config.yaml
n_layer: 11
d_model: 448
n_head: 7
n_kv_head: 7
head_dim: 64
d_mlp: 2688
vocab_size: 8192
activation: "gelu"
norm: "layernorm"
norm_place: "pre"
norm_eps: 1e-06
positions: "learned"
qk_norm: false
attn_scale: 0.125
bias: "none"
tie_embeddings: false
parallel_block: true
init: "normal"
init_std_qkv: 0.0253
init_std_o: 0.00539
init_std_up: 0.0253
init_std_down: 0.00539
init_out_by_depth: true
optimizer: "soap_variant"
lr: 0.0036
lr_mult_o: 1.02
beta1: 0.95
beta2: 0.95
lr_head: 0.00705
warmup_steps: 200
schedule: "wsd"
decay_fraction: 0.938
decay_shape: "linear"
final_lr_fraction: 0.0
batch_tokens: [131072, 262144, 524288, 1048576]
seq_len: 1024
doc_mask: true
train_tokens: 912200000
steps: 2331
dataset: "wikipedia_en"
Each number is 500 + 40 x the weight over its row's rms, rounded and kept within 0 to 999. Layers, rows and columns count from 0. Numbers have three digits each. The size before them is the row's rms in percent of the matrix's.

# layer 6 MLP down (transposed), 2688x448, rms 0.0873, rows 767-873, columns 384-447
095:479527496435470480394525497531470432494563517482553548505455532439544453423538532538557508492447582425495425555488538437516557492444475555490499469480460522513514534524548549520413378560510474
093:503490539548467477456508467470577471469519529500421538460533471486447502574487520497514471429393441560496447534566484499568443436547479552536496469472497456450482518441593480519511470471528481
101:461504501527487544522510545412518557550473538531564507502502556524563529437494507454470471464547500489523490487502535489507439569468515558462481577528533490482499512483550534543434515460564460
107:537528526503587508460466486556463465478539542455551453499503508560450448512496429580456469560549531546486468499494487495521546485497474427516525505504472507534482521438570476427480548471457495
104:529485603548463532433500488419495457473543532510475501529505482510540454523502519623464433535486482534435440506536427482496469434487516449479476514418479525508484501447514498519449544512446556
092:438498514506436520535481554471502590517511510472462455487497540403499521480589503563518543504550516444515416433541571534496575481508518521549510550482503483490554486477480555522457475517520448
100:491526515537457448519520527522517465500565551467374514560498484501481484422460468477452499503568479457441521578516488459465460562485477488510418541497575476552537558486544485485506514527550548
096:449479579517500473437562632471472563441490508463485476539580486460485479551509449575536470485502546539507460501487513608475533455505544523501458506530472530483564404494538498506499411457527490
105:484448474544539412472520538528488429552611535510505499535510529533538551487563518474483481484496450612508492488565494477565501521556503453467437482462512497528478445416532465506419538578554497
112:504564543462586507460503533454505529533498489528548479514533515502499502416569591533544553492522529565449489486531561493519562438449521445492426574575495467484527536459543525446532553462533460
097:484528466555428467508508501563457561464484473525508447453455450555495535540545507491528484553520513444415509435499465514428478441459491511464480511486530525462505492494522468499507431471442467
100:474492452531514515482430525441593483528480459491494510488525486545521471525516428587461505520535552477419498504481459442520451453509434426503502572514507479528530582462561462544580487492431437
100:527414560489474462539486481550464567479554507575543483536467550497510514467456453519539497502439444485457478512473458553431525441470514485470559488448455491463469441496547521524446499528507502
109:471509528454457514548484527503493503501455446425516475524523492539514505486552568531463530527518537445484468574486467485543506474531484501534506447468510439513510432514546486480481507572527502
099:473479483462516554428577514501443493504566536551475516528506487442535498507472526467556467565465495478534531589496551534550481561504536545495474461458493482564495548546421512508529467484531488
101:545516440581505537541468446592460508499447438475533530445588448481485551536513494486512473560406509468366465527531464485515474446491526547518565477524539484490500553464480538471519494540519559
097:466447551558556532510561418509517533520496501541469520489527514527516495488511554535530541519532465494546524533496481489495522519511564465484497463458537527467491550439491549503475493497536480
102:469511395534492566522467568467487490502532512536528486493492461466457577452499493457545453455498493426480441522441466476584447544522514489509528468522489559521581514557401491577505580460567459
097:547490491565513500519490453465522445468469497451498444508536472566499482474473545504477521546515508509464541485519477570506530535576494531516509556451506476477505536463480436461482478523571441
102:511478579473521515485488486490459475498477433510457546480492461563538466609445495494470564541489563477569484559490457484548528530506465476485522467474521580534523492446524524475472424431512553
098:496510551564507499453510491475450522466437498465497445518542484489450502417505491566507601500433500495487525501423460512544518521495518468524475499481473491516507476490536546525522507486524522
103:406504494526516438519479514469424537526525522531531481480493488480528486496495620537466457521503462542492454464553433500453457538524445445447542514544511482555437465488493544498569514502498513
088:513543542535470547563501527459556560466472561448531499463567475446499452520481524521558512503536488537458447522550483513525474489467445477505497543565517495484531511477496541549489430515535510
094:521502463455511522540484489589488446562540452466531513419534525472452551470517438555489453578521515479498553523533560530512495516534452510528548499544583553535480465495425555528486524539477461
094:448437526462497456490545478580481482554470512482515561481577459439499492435585507538496484496461450516486470449485464544461519552474522511472476478485558508460523541402453495474511467467528487
094:504520506528457508513503535555499521433502564517527495505387489514520474547612516515519431453575522569529535484512549499453462501499523450556431535545473514531538484497575498506541474476474545
105:459439519551517511558544555487523490559498450558532546462487484516486486453520527507476505421537519490529496515466514512501595522444514568523446501451523454528505511466492609513431519450503462
096:504471531501493472508495495467512520545495422500469484569485539533508550473533478431411532433506501416530555485506457515517502541547517501504500434502424508526503487498448453496530544462496512
101:527512501419538493539504487462480480525492446504513509502484520536477443515431549496470514538507513508498454475497521548506489538512552497446481494518535497547521479509460571642479481521511453
098:515534468455456552460520499543567421495520550554492478470518506514545495580467524460597425426496559472477477528405483433545496549491481488498458464502480474461531446545561514457545466466521471
099:484506468562497529563500506497460527558482494516502469533493504422473445510495588498445513524523518590518488565509481457473599566524481449428443469488514501517471452463503503531538516462491547
109:506567487469457512538534481583493444413431467508487502470512573494493423558466556496537529526500474528521439539490531490558521460504523515454511490420511517545496514489500471525510501518516418
100:497496507480554524582475444537525525529443507481447548510468596512514477484469473515486507500465513571468483512479509446558502498609536521446490501515500564483485482489563481536466421549482464
097:489511548517490557542464550491495434444510509525502388508491551496515465531505498514490506528524473536522461464577497517532517525562452471543463446571493444505490562462507503442536535488484494
090:499464522545486569495554547491460496504485491603483573452557551453544518518486524513442505482542518542521425549490581526486436540498422506516454522433496565526474479485452519517528482505532473
111:496511601550503490512473522463477451552517483510468507473473519523523496464517519468469457524518498508500554506514506513531486554459518473470537414520536467476452470522486543527488515492448589
096:532459511406491509512496485526554516464512479419559395555403543475550478473544447519488542549513503519449505547459510512539463492476525461481503469497478494530527450561472469500501510376466513
101:500536476498517485532484515479484544429453530504471531468423497540528459491522514519415545490475511520502443469533537538436471501487504535467494577526446524515529493544534539560457423472524432
099:457478509458412460492532455567511554466549526490465445453448420462515506517496476442466493497541475525525557443510554567548519485480520591450473530410496504510487538528426464508515473514484506
091:510517459557470537520419424476481484569440451507492466421561499469549553483504489516379481489448499536492543499422455533498478547569460498433452582502460450473479463522501480489550527500517475
095:522532461560503503557501505479443525467457510536515420473498507480525511552453494399412523516496452491512562531483518508443512502532507446499480412482456406482479441529566441496505498503486466
111:532519478515482507524491470519568567504439572396450567524488511577421460524431517470450483487466553478594497490464511533482532528438560480526551576460573453535552483534468531478455473505565433
130:529536412487480528537520544528542451470528539544523533494455464445484510507564491460501477489442451399492548482482535459505491552500457471468463595456466538411505458499547496452490576521547448
105:549494469423566594463554481482464552495527561560520535505555490499567519544493443555515488479449493516511489495475462525481509526514519576507525509551535515429516495475489518464450518508487437
089:561568454507567588521455467521492510497493439540502504511479496522486447516541436494463521482446459436558522513466493584519433388471481474514506463490532540539533516546485507455491546577539485
076:472481512484506557530522455464480459469475454577504421482509465544501504585532480459515534547603515501438473535486529457508521576583563487521497499549539529523562513509441518494491487495490472
098:561474514508570463483476472528516474481478524573540476509472489564527422520437473562435495481543485534531467453541496470455506558532515497485519485515509542413551445548576521554480550529480590
093:535520474457507446525497467518522491397464530460533522464517510471456532560577463512505501506517486520526505397539503552493508473529555560461474432439457476434509509470487533500532513544547492
099:449538473497463472524485509483478531495470544507496559508582442549480446477439506498479421559514455478512482469506479481508457477501392549515507461451514442509507587550425514471484522505530455
102:517504426542567502429474526503514526499475458448496424500495503549523525562533537553486516520516458498517471520531500456475512423555454463497468473454448512462439495426549528547509520518443477
095:468502479451517454510497438524515510519458507489510455532493569555531504549489484465475527577446521573539470442574518508514441535501491465512480546488533593500559521576526532411530480543489487
089:489506487489495513508529492459475502410520489525497496465512457492536508502491498468372509463495447484528485506542465487414515509500493518508461506527504505500438462478493590542446426501535545
101:452493491472449493474561496567535491519464550528504471521510527499518498507476514501525477510562507447448408530527480477509494453535494536534489521516488555552564484487533462490461555520448479
096:523487554480500457500444504479561481409505482547458481493454445522507520527443448498477542458471451537507508507459551546532471496527532504488497504489483550466545483562493461470448490462543421
106:578507452501485535530426497484514454480499479476433536519466490550440479563476454495511523514564483542509466519508532479506507533462522479527573556527524511564444496511473453500431499567507434
100:465478515481556403561520516601546546484516509501546509501526506452549473502484553465555543439509522466493516473530514427503543480539525514537467460506503440478526454433529551555483474482465497
097:473491548547512578497417536532397464544568553513482447560515564560458510523484552544465490501521479522444558461555592443570516422546530559486451479502611485470528491443517560479444502450467510
114:427534493500437507504469569504505511460564456513495542475451511476543530537535575558475520465511491542456544551477509586490504480448562500484479524491552458498509483544507510499407464539517517
098:565525512435460507484464523480478511461512465530479471557488463544542523432517482535513533502532508551539507538525454510531478617456550484524548515452482547568510472524467432431530491517500500
097:506508508463497528479492468499501548481509492433541487577464484484528518487530529532459482497560515406479492516512520508505445573542505520540482503463492457604388579536493450533489505503486527
096:530530511523459507431481502505498557532538474504535543494533432512499485549508563575507490565537537422534543551515393518555528531523442507523600499515494344505492522453481462500429571507542492
091:552488399469542496491538556462462520445487479430440531439429512542515534466586465555502500520502507463497463464560491527453559516398589488526503601509536531461428425495506451445509533465526409
099:504488524483390566475482472472527401478501479579581475465497501573502491501538467401426466508524523617477463480506554420533504533485482473480496436490477549484550491469506453478531540457525503
110:477432511510536475474457524473561491478579511396533539457535529515498413505480551494487501405515441444447482492430433546502542468518510484486478488559506509498484539520533446543545429486485575
095:542500444486549514491543498505636525516537487550550506442554531474539488459389433460532463582510520470567564467490540511520468510495476437502572510456532507494480473522478452463491534451490501
093:498483556522544537518549435490473520530509541509445453465521532486492466489502555484519464454525539549548486450500496452589467533495462543444528556473478483468531526526450526472458432463501477
098:423543472488475480442480472512529522485523516484471468532499533438432464480461523479511556459474539489491523568515505514601477513464444471552513485468473505529447409529508525484515544504538577
097:472523506484499493538553506523494529496508525553530475495436497473548541496434554531506491486474489534543550514519524550537532487461582536515494568532485446494467551474591493575541530523430526
092:452467544544462459537510417539452546517532484477474557400534524469501487526465528510529533480524477483500445477530563484519511460466439511504424512509519481530438487602533536496517466461449530
097:531508490512535481462517515456510502528524597474483493493459490470558481559530463511422441555465521412505527475429469480488560521537555536450522549526507475492518510504541523489487426444538514
102:504462475473505485559521499518482531525495454451464495492550514556457525516445473505492480479497484551549433532565461542480527555452486523479532562566441434521501599570520434552460561459546510
110:501515536467508512528478513513557470487515468479549571480499514492469532485506458441438449507465487521490530458475463495474491426458491478499412571508446553498475488473531584602422494501474507
110:443546552465505560478439457478517501413485505564464540482464518530482477527472545502472554490493470619439527506466417548509501544525500521575532458509461458511531457548497444480546522506554523
093:477478443516526451491569505562485512499533504557539586496478550502516547443530521520528501553550497512518485533499476486387491524486505521459439590521481463498422543472457489486457519555520466
089:542524583540544501452513520487466556473501514455476475543517543471474479469476546462455485447512402538413498560470560466441509454495526491532491536484520589493541531371566489426457486485522470
106:513511456506556503533473501490454536466576532549442416516519498535529487560442547514544541475523488489546577497618484445513485517516471541507553518528497533475488558483459501399527529496505556
096:467445485506487538510441506559496472521435537442500521501488540490487482466512475528527475531529495487461471397556460522563598520481515485453464577443492477494506508431532466570513523490465509
092:518444466525575513520473549523586491531545488542506539503522507454445528453515548508492469493448502536520527453453587473447563491450500533516518551564508510471456519433495455488521379453432506
097:482531501427522379479479565509502522486517497487505512434481537544527464513482478520541532505567437499565462590447529498414443431496507545519560453473542509507530575439552483493495518449469482
103:517527528557499573593535501568455477430498506427455481507490498529489465529522525540553573478517506524530506489611512553481422457485391589538472464559498495482464473504478501503485564496418502
110:535546472444443501538466475497497545468483447535504517413503531543519569540511483456528527387508514525516547473468475546479470523500480514428549491525439527531481442566544476485494497588484508
092:572493482509480520605566530479523490552440500453478492529543452527408499452526477558491463500570489512496477505520527523501518500542457528479379503519558499449491603466505487509461535507518485
099:454491517431485520532463478593529473503580496466507494462513548528530520444459480512506596513555475547492533532494538472504505612500536528541502540452523502442485481470521486448502552566512525
103:488595523538442500560564516461512608506538544484524503471393518503542501460471484547459503496492496551492414522556485469454523450452478520464515458503530490456495469526460548502522523456478524
103:388542554466537510494454527540522529488517573497441582493535494462520471473511525513549519508473437498492454425544510479503575504452534479524491471456440459494498621525478430476496472501563483
111:484537471529505497508498524511524522440470456482541489480458533468574509484472521483504563467564465424584497456594463546460431491483471508496529469485525425549495406470508558544532500478487491
092:481566557455503519458455468468506576513512457542528541465500469439591617441523484429570511535535564446451484582496466479559510553525474472505525480530444502518464515491458482509488575468491463
096:522513558473529476482505531504520461501498466514527513522509436566536548520500501525458485490511479519488566529553560441513476472537502468536521506501497479490500446535518444460454513500368432
101:515512450488515541527496524502480506508495453530463482458493468493475452486584497513515473506476497534499503483467488492483462492460488508427441470477521551464510485442522528564498511557542441
101:471498444460457482509501526460554500465496495477470553471549454427521469534519533581511555553464549488515528528478503500552497462506487566515512569547454470515498485516492485529517438563460490
108:520486513594527487508604521536560544513516433523476581503496461511442549489446553498449527517471502441520468575552450570508557469487441459542537476486503468518445476533501480529490510531473499
102:552560467521473530477538500510494505513550485635457453528477535472549479545500518529559552460515491405531463471495497529523498454576530486508444478503492462508495509473532487443400442545480514
104:520451421468496455515544501467508475484512524507451434448446446482536436428476455458447419423504455489588428428481467563541519493490495476515552417542445482604517478536466534494496563523537472
101:514469513485541474495514463449545478451531497521481519556538487583475453509549439545449491553459466466497520463535507532524498560525458571546452487538483450523489465499520554496485450468477589
094:500478479548550457504502517565528566436497478520476494493422567537499422484591514515519557477526531469443418524521523454488491536503482481478575523514513498507435455525550493527506461470475529
106:485523471509441543506509530505445498437460516518474554531515470525550480488442478526542555489503517501514480542508581524479539544488552499483504501557493490472512510514510443553503486478459544
119:461476449492525471476536542578471590509536512512520569462453509436452478520488427539464473442514467559537517551491485544514440445543558558444498567546435435473482463483494510529560459540526477
096:552502460449422510506480529538539480537536509515588489551470460525571475487529496571433537537421540460521469477554526489483487477545553510475489489463531494513402556500492496450532524527535497
099:440530488535518470432533494507541493512525512433476547510537449472479542432571524532564551477472526530457505515515547490527498524498526494508526505479478463506549518495514473502532486500471477
100:525471527474522474519502456522485539441555485447482514542539461546526492472578505503494564546437509510533467496505513516479441503559519535531493489502549494494495514490470476501534535514546534
098:462572562499480416479531480535559488543556544489506489543512488481511482464463486576374569536565500466547596425548561524549536537463452502570558499425566541558515489504480481521479461605594485
103:506549434502476491446458505559536473498567498549541551453481470490516500495490476515446520531485472511488472528441434493517502566488548477486444486540504485507454518498434485568504486543531522
095:485530492510443455490556518501496535587536520527534625454463531543504448503568467615545515497543525491542418552549486437523500553494524496490507444436479459440551381509443488572469522519529519
096:497494482502395448586488489509470544549494582565481477467513476557460512488516544505534560524439576463510519489433487530542530456504538479468457425458491501482572484476516474444520430538485488
103:495490549531547513480525465436478428466582466554446499468505456464507457455501455571448477516481495543456443513475552457449553415472509511417499541471499464533484556467476495537426508545427541
098:512426491507593534503482552486552520528454472455467537486553451476465537454438430474566511463406429487465538474485460550426503463556532547456490499513443536540491521529438511551519452458519485
098:483543510485490488439487540586488559449492502517501469480512480485517528441550508479430407482465504482553471495409457446470415524456547546456491478476569423611513463487470490531488483489518567
# layer 6 MLP up, 2688x448, rms 0.0854, rows 768-874, columns 384-447
090:477480440455485544552448519569523526497552455519491462451486557479515432476527463452504490566490507409490500460493496522386490513492480477520471425469428489570502527513492504474540564499492510
098:497537517480566481527523533558444473516430460482536478501407477525451534476502419528529463488436521472518518496463537521525548497481539485510487439483505520555549488569419467560521439416502497
096:434550514476523506531531513452463546406442576501493464497508498477560528510450549484522482588468496489423495495495455531478482518427491489495513475557523424406551482480424426497568517506518493
098:533526518486526542505507537489528532484522478534476509521542507444515460466452449541512550437530541511574476538486512553534467487527476402466533526469468486419546475507508552489430468486446482
096:582549488503506479442536474572565473564455589463541479518492440572470513430509513458521505447507478526493535546475496496466457467460525503532521517472516519478521587428528549473533512483502529
100:487497521489509505502548579464482511517497555468464491447502458489500519519496497499535524499437586547466500471446466458504535453479496539475573551452372538409554470503471476471413573485523483
092:437537452533488502524477480524533543580430463574483510514485460449523465471507509434532557445521523519394539485449532495508460531465532412523540544505486556479466563472545465528501539486517523
107:447515497486537567480460554511506540447461523534459532520495553441479485508435468473503559518415460401505512554449507497466532456456534469506477529484495548463497522536546536485460572507521592
104:488470451530524493453468492465477577530401514560505527457490501592470513557504476568496508526511548508485424544488523492484512491451504440515508499522481503435468486546484424474534515486501501
092:536509455493485471504512543509584473542534447529478483532512534493478451493532530536516496518482452423468511592632568467515527494565538542458518479523478481466539579536443528570551452513531456
100:521469435514482494541574457460431544526514540552470494505480452488407540471508512443541519533512436511584523513449495496451524574536505558469509510475492491450465431572474577513447505503525494
097:494519500497510450499580520514546499589485524569485532498494459529480495539525477439522467559523500576508507520478538478549537449509480545519483582542539514476518488554526577540502570434398562
104:486552453525462498513481509484486567499508472505501441511448523497442509500489477530520504537537517563483511488494554529607471590520505530525536466441438507529456581531528457559568489537493516
101:416527527527420556529455546396507482532462533565537510504503511529441494522463456542478513459489523557573527432492511484474516470454593471457445487515537459516448490512536527463470486532504509
099:514534548475562448484523513432476505464558614517516502559431528565485502449488495469421509475454537508472514534520531513538492497467530489468494466449468548576491447557581497462504469478441498
091:513503440438444486538471466409504460495491460460474535420520521554504500519504555520449525526552552502473591577492547496531529403536458532562539508576426475485450464403492519539458520515461579
098:516566468513521467487494511468474495450517566550532515414592495523473461515476489511407509483502535454475423439524519436470555582474456533434550546529509506479464563404497468433474473458414515
092:556495513510395457515474544455491525501493470453467451563449510574456484491519491457494525558473537577476491493523505453441374476591561463472519516437447537475458541494502522569556529523461478
100:534534470496535484466520498506460521589516523477474510540420481482412538527526458522556532540484461538480566484466484586500541451551526483433488495527463499492541540535464432468504522490507412
103:479481505518493464551513484500467488514499594544539495541490496638521506478454522427549456553535482472506458482514522519469454476478461475446526525561538463518498510495498479466477530492518447
100:643511504456474565486417546473506427483490431465428546544472512540479487520512406521484562472512503513507465553506574569461555466521480469505435547505467536480472541558484497510542523522459481
097:405472502519509441421533505470505477451536509446474539468445511553479489482534522459503476421497505524516555479451540536524528541478565547527492470437531494488482505442485436426512542504438575
104:571470500507462559448470483463544578461470521543464486541493503449510482531497544479500591502519557506458487499512390556513530464553516492453473537466457501480447495523564457420559496466481523
107:518479501541503545479427488506509532496549507530482436468528525528499470505443453452494463507588469521487476487528523441532493385500521437532514489503442485449464509559498546485445466509506480
099:540464492412506426522470460512460540501502478494456512541495487537431547518541566490519479481505490517486476523528518497507557501478475555528547528523537481531419556435518496526534483551458554
106:488408498495455575410464481441465477533537487498448492473443485466466450495447494456518497601555514487505507528467461523548471505531550550482467470452539592490472523490589557482532567433433525
099:489608378446540440549466515454501510459412529481538561535485518553535460544406506516514522477494419561448405452512542549503544420509476534476543499447492498517445534569518507449523480556523505
093:536491476544454504490501468555507586452456419555466427464433480487507471499469526466510549442492465476548533537469558540522464452537507507506496452469538525481469506599519466472558483483455488
099:523482536485487445452525485449541450503506402440492531555497436472492490499517458552527557447432462547503500510535495531478515454541557550492496536471498491518519522485523550525507492544497494
094:490549510526521555462482497446512522458522557491538561522497490539511469495441477471539479541448500411463469438509532536501551565459530521597484529456537484564530467490487499503498438466563508
104:512538489449479429547541497463505548507448491499480492447508482482524424503505498503528490529577515520463624552486490481489567532519492468467449500438534519450525550467543500526496421533544494
103:498479479508508486433464521434430481489506417520493448581532457460422443496499536541449507452521493479492539563518468495465484466500512461514506520448522427473481492534403525515498548491535559
105:465462472506470522492555434474525560440504445486515459517503485475465501455488455465518490488510518436461512506468480502579561464422545505472476521436516560478507476496546505547467517482542494
104:492483476466526436500470453470518498506511518417477483547488503546445484509476491488509484472470467481444500509556433502515488485521538557490527428526459490556516481543483475524482491454455546
107:502478498517510527449471516482547579494495445490609557510544457487543517487478543454553556434496516454551486551519477510491527424487446588529428597548516524508489489521496555470515522519606487
105:525506455484565477497528508499440490587549489543463524521488487438440468485449553459568439444481510482493486449464472554455570460482455510465494512519438498485498549539508541563512426603545538
109:523421472486453479475491558490528518552526474517482487511531511528477526518479467478531530534545504509536515487447543430514458503498560500523504532417545454480499409515427450439505550435457511
104:511538481483596567434531501456448440546482488548513524517529543496445478456476521482505578510472541503480549588501475484481491533484556484519433463604546511503473523544543534480467549482485530
098:498517570445476462423541590601582512484517504514440483577495551547458427451455491472588498512564484510478450486615564473465553453481523468524506484490574549552554535464473490585455466460490538
094:478433507430494509443474524465513470573533565481486472488503500546478486488573517565621542497512543556508441419506502494534456517498569567504522595387577543533533521476500540461543473471507474
113:458471560549504503533486579495533521468460478486457529462525554524528541531444536504478482503538403498472422617514511489485504516512607477629547532508496547490469482435523504436459481516467476
131:479436519448469528497508528491487472484517520460575396482437508487510441504472450613512529520455469455499461438438478552477502513504577518510501503543537507517552495452503469504501516498535466
099:485515501535505515486506474509480495536483490450463532456460607467490521502487582474552507541512517402448518461462483520519542510533516458521474547516563448529465557528577471546474454493448544
100:419438519520503458471559523505508482478534497516560461494542522479556508486505561508516522512516524533507519426498516421446572574528519530495534516510471493478464470477431475545483445444438529
078:500481563499552444483512531542570503565519536509448528450559507395489518495513490515533490448482490528497527506494435472447449412430450479469496478480475495480460474458503486466467486534485462
104:495526497577521466476526522445484542499538515536482552496533456528549590506548472423515489444511479564509482482460535559564514456497515515533478429427485520514478489486427489448510540460528458
104:509506493477484485484467567509497545557533448581481504549471538522511472413455544562482467512520461510539509548514443419511544502439512551559512546521481502522428516524505420545485460483492543
093:534470431470530505501530541447446443518469489424443487529419529489476503428544483597484540469540533451488437550498496493512504509567513455559504481532468472487480523491539478475469498530496522
102:500507466535526564463524513508505500537521408551454547466429617471473571495471476532465467537563458521471470510466506503540491549513546475474470443491530461477570443518526463416506512489537492
103:499520521518529526524535560498532528418510519491492525423521504483482477520510555520486454360501470444448572562472479557496523487470493473519573481564436470483485467467476464550417509501490541
092:512499493442513508536396523489472487535559506492488497480435636523484526560445455513553459502532473512457518424471496487513552438427468480467530485502555500485479465466500501464491498459492493
100:502516478455523582460470536494505506499470516428553493432485456501483520487478491410465537550547519489532520528584496466445479560402478528515526536438476460506490497532450527441488475484537531
103:485483411513440559495492493518498485536455497472486557490535514475516500505575541495467487515465494476478433480495503444543484454486422563482510521473472381521454526457536495516507548463518467
097:538560608456487396499540478529478541470560576481458472505542490479531465517484447487482501481489526493520540536491462543538552583519523554501466552518519525505547528585539496473599503498528514
086:584520543509454553473438531458500471480507416414463499480494535596424512429510487520479506558515471480574537482440530554466482585427488539501498580496512527518465533582447452536537482537597503
099:527480520558442401514536555428497474583516474475492535462487455463500525469476461474395514542477476533541523526531490550464521507393486557459537493478434531435475511478477526501523413478588521
108:508565487483451391510507568574543525591512480479520443514540552473532554459475462538527526453462479443525514533542497466483468496540491576529515523483443499448461488421483512440498431488456497
109:498476417543526469557554516556542481611451501532528475524518482494387478542514507528500518505536478453511501459552526456525551472462548474544459493574474473510514531513494501524532524570515476
097:473504441547469498573460504607528481499491496495495455534528461530482388534512487515577495500519480524575428454481507468486518530472443530559464523502550502440505526487501516457472498502481480
094:495503536555457459538476515502472477485428482583472471507494556457502458469403472445511535488508538520488497500516483513561496590524582515501481543471551611483492577484427522529578480454499563
098:468462586452500441497480436569490517530471585651508440603538469477513464502451496423510542475512536543457485621524504462501433469546463548473456501512479496464467583555471584477494524530442525
098:534491509431531472535514544589502563485488510431426417513541509500545397458524529558482535456439468516535485526498490474550468455505536515502492478489488537466531500601503499541466489494503491
103:500622524494486538473517537478463543484443473525519426439535508436540559511526490522475492567539520503438445505588468430500452508498490544534464505477430477492570522507553480537459523498505529
097:455456462454430527553490499467443536456487519447424487582534537540500529488530533517478525460498458588488469457490525474484522560537522570452458544505451537539438542487425556512555447505453514
103:482516540460480504469467549507442484446518433528508477428502539464519523512475462447558578489557464403498513608459491542425522499458558523561504524592506574509489496432539474518551530479496457
094:462488540520496525534545531484471492504502462548492485547527501496513464506458533453503471518478513492444533511505473520490546455517490492478540468541507539483567577478446547470556469463489578
097:521494413530570550539411497517523483465444526500487480557489476500434428516618509479492479501509462491439513503507571417461526475498497444450500456460457524506503514423472430511501486526535437
093:484482525453578551480463479471532501521588503465491493497448504510462516465554465526476486461588573458552529551542455575459528506506466512468493539481504515491577534451557496513451500577478475
093:533534549501522404480504480474455540554447486438458512422567445451460517470474512610457544489507469474445470475479423506515543526483447574496522517485446525537513449510498445480418501505514425
101:461453447511543512479538550531519520466486514490588567485484483442495495458425548501506534509496526530394472513463534472507405508545493477459427509455435541457523488498515577432486486560538492
107:494485516463517556482489452520538542555447484554502518492447551508527507430480509518595563534560560543523526505484521464527517492414487483539475407519471528525503499470511459482452485499526476
097:547544447470521572502514465450417523495540596548495507459490526502540521543513501523437490504571545433576542522486520491561537495433483447583572417441469485509521514528502449568528491548492546
091:541543521451448543477410553506556501459513477489525452558541529421477446523448547496506488515539547426440542453560458522525521514521499539469566490543567474555503491541534433445537521491481510
097:536459490503463498523505468578419419484544484494512521453457456488495493539550424517537505526503478523574535505545413508563532578506473559485558468499489533549507513583425463543510534423451520
107:480509597514466466443461590493487489491424511480569468437489581505467511468541444438531409535412510483504492445519522491512511524487428496402428523504487473483471464490490528516472445516498505
089:466488562504432476444472528474518496477492441489502522490521500498460516574571550521462500419507458522487553493427605482474451443427518521491475541533561498521503500496526455456505503518521436
096:509554511574457532531475468465406510507452503500569477482442426512506442571513504439512516525430481523457508502523474538523447474522521536422439505527528491545540484631436563523467556537508467
098:539493523484480527494516519542444501526445473508526471538504450426566502542496532490452472490477565515503559557495490479523608459453496435519473556486386538417574501507515475457542527503520507
100:466500461489518507430491529502565584503479438457540445540548508498569520484476476546481455561532554502477503484563458459507487553456566461457560477449432475474510543524443525514492509428466431
112:530466564589539483509559459448472466545480481458540429570542474554526474555479431542531444513444561555489488512481484487555482537562506481513576534509469575470549555521549458551508576471567494
098:505485493410507463428462528547522592481550515541567424475507470483547415552388518409521555530489481518589517548475488497497508526476562498472540483451535471572567472489487499473587472465454568
091:506513480525462557518516497480493474529502495466443404530543476519592496470492535508479523488543551467529498486508572521481501488479531505586492469564424548531541503445478541507539448401503471
096:537474545483514522473532530482573444478536462533496569534452514481476436580505407467501454520468606474479539443499498499496494549520551589491488498451514508506476505529569450538485441539497522
105:514470513501447468489455515561484478493542449503552522457533490546472550522501423451529490517458468425524551585504516457503544438518413535479559579521535482538538538494487530531445468498466474
109:467420554480526453530498454539491497482503543528499382560536510578501540506559499466489525527550581591505499483450504539505459501566565460510516553553505527484487474498523490509515481488486557
103:505493462576522481519479486555508447479462458459460433465484564536433443511478536549461498469465438523567560438482511513538426483498575514517484537460535469470446484484522513537508487530536462
094:426486467506517434555547487536512539569497523487508559464478559376465493510523416561532529545528516504489454530461452540473560516526497479474533490559535491497565499497516615513468503475563517
103:549470487572531491544494444448452455549451490500611501476500499435540551495516522443489491477575458484485477478544540485501443502517480527538471578509444555519411547449544499502550505487500514
098:560499520478541546502547477478468455524512497571539447533441537558542458514531528482506471570553511489452437456438553500507425494476511443499445481506487538427466479476540464451432511386550471
091:502532528517470456541546518478539561481418477481482572472513481472591477495488511539454522450547507511541478501485487580531456459495469501444567562478532502495475452498474513510514487478497480
104:419469545561497459524512477533434542479536547581545577470509525479533487599519515498430513445519517495497485514467482458501557423511443507547460596513575525542558483449496521512508502516469516
091:505490459554545548482480529529449528569508492420501440496543510529511477504506509432429595527481481524504452477541552465494516496565550584546534491481537460490528496495430493458553463481460529
099:481472517531491508548563522485515447547510425570511529498484478498541488514516531469519494445518529444559542513546514409508509473487529478513474533436504425485542544534508482440539512493523440
093:524516465512514505503569422539496433492456486492439516531496494507456541459411473497466463499441504525572493463536440569473483550511538507542491569526551518493494636441505509491492486510424505
105:490490498498435510431543462464479453491509479445473502502549460506455459365530493503501481514501493509527441418531529433505454528535495572510579451497549468510523523511487483473474546483478438
110:569504465439443456468464504494439456466494503517488443504569542534463490450494533523503465574556517454487514505486525538405478491463475463456468471430459505514443533487547516476462538489458545
100:480505531548498485420510514503505479493511504503455471437522523453492563564544393418520521456530509509511521417491511535509477578493433470550476450559504485516501518542520536508461460534468567
103:457426489547476512512460571568468544498471547491490485432503497506513445533467427458482462507539470463550502487450458470410500535490508573517438507464509517512488492484542535525492520445541501
098:536500540518506568606506527498473527542533562526491474493414539462562575438535535529489505506494487476509461441544524541513496532503510531493526483544492494490508531443460509474481437546522480
091:527392501438496623456506471519480518431571433519537481542520465559522501536390471464556449471460459526474486504478487443501486545487543496464472452502433494523560550534583495501491512420458454
104:519496488502484560478534493412540507506442468481421462525526545484513484443512477453536471485472517523524515487435517540541489513551545513549597439476498551488480588539511494487539522487473550
099:560507481499522539463473462420486456483441546566515480454565416438480497462520475457488486420515525445441517516460574518573498496522558451510504506484513470522551491548587558497480484477506477
101:443503545433511528515531531504534541553554480475507494535452540464509431536506517527521457448527516572495494523541567498485497514515450562485562540511450548452540506522526555509489491485416481
096:521521523549545477498438507484499510463413498492544508497496519549483472473526459421565585508483487467487533506514465548535512589450539485527526425423494456427537551567516540500540507481522473
098:517464416539577496511529558546449491519503540562499457479454466498498482531467484535504484475553514542509472543509492461505459523462526473528438477415528444495547508464566473541462437567505474
098:576570484526463501581489544454489469467522511486461601508486467514570476573502448487556490482455560487513482530452518506462480539562464449540467450561545501435511587462465465464438469509469470
098:439487480435489466491452508479497501554452508533554524512521439498500508521569505550492501575552466534453483483431505497582461464477498541470534504462477514459492439437577485539528536464494556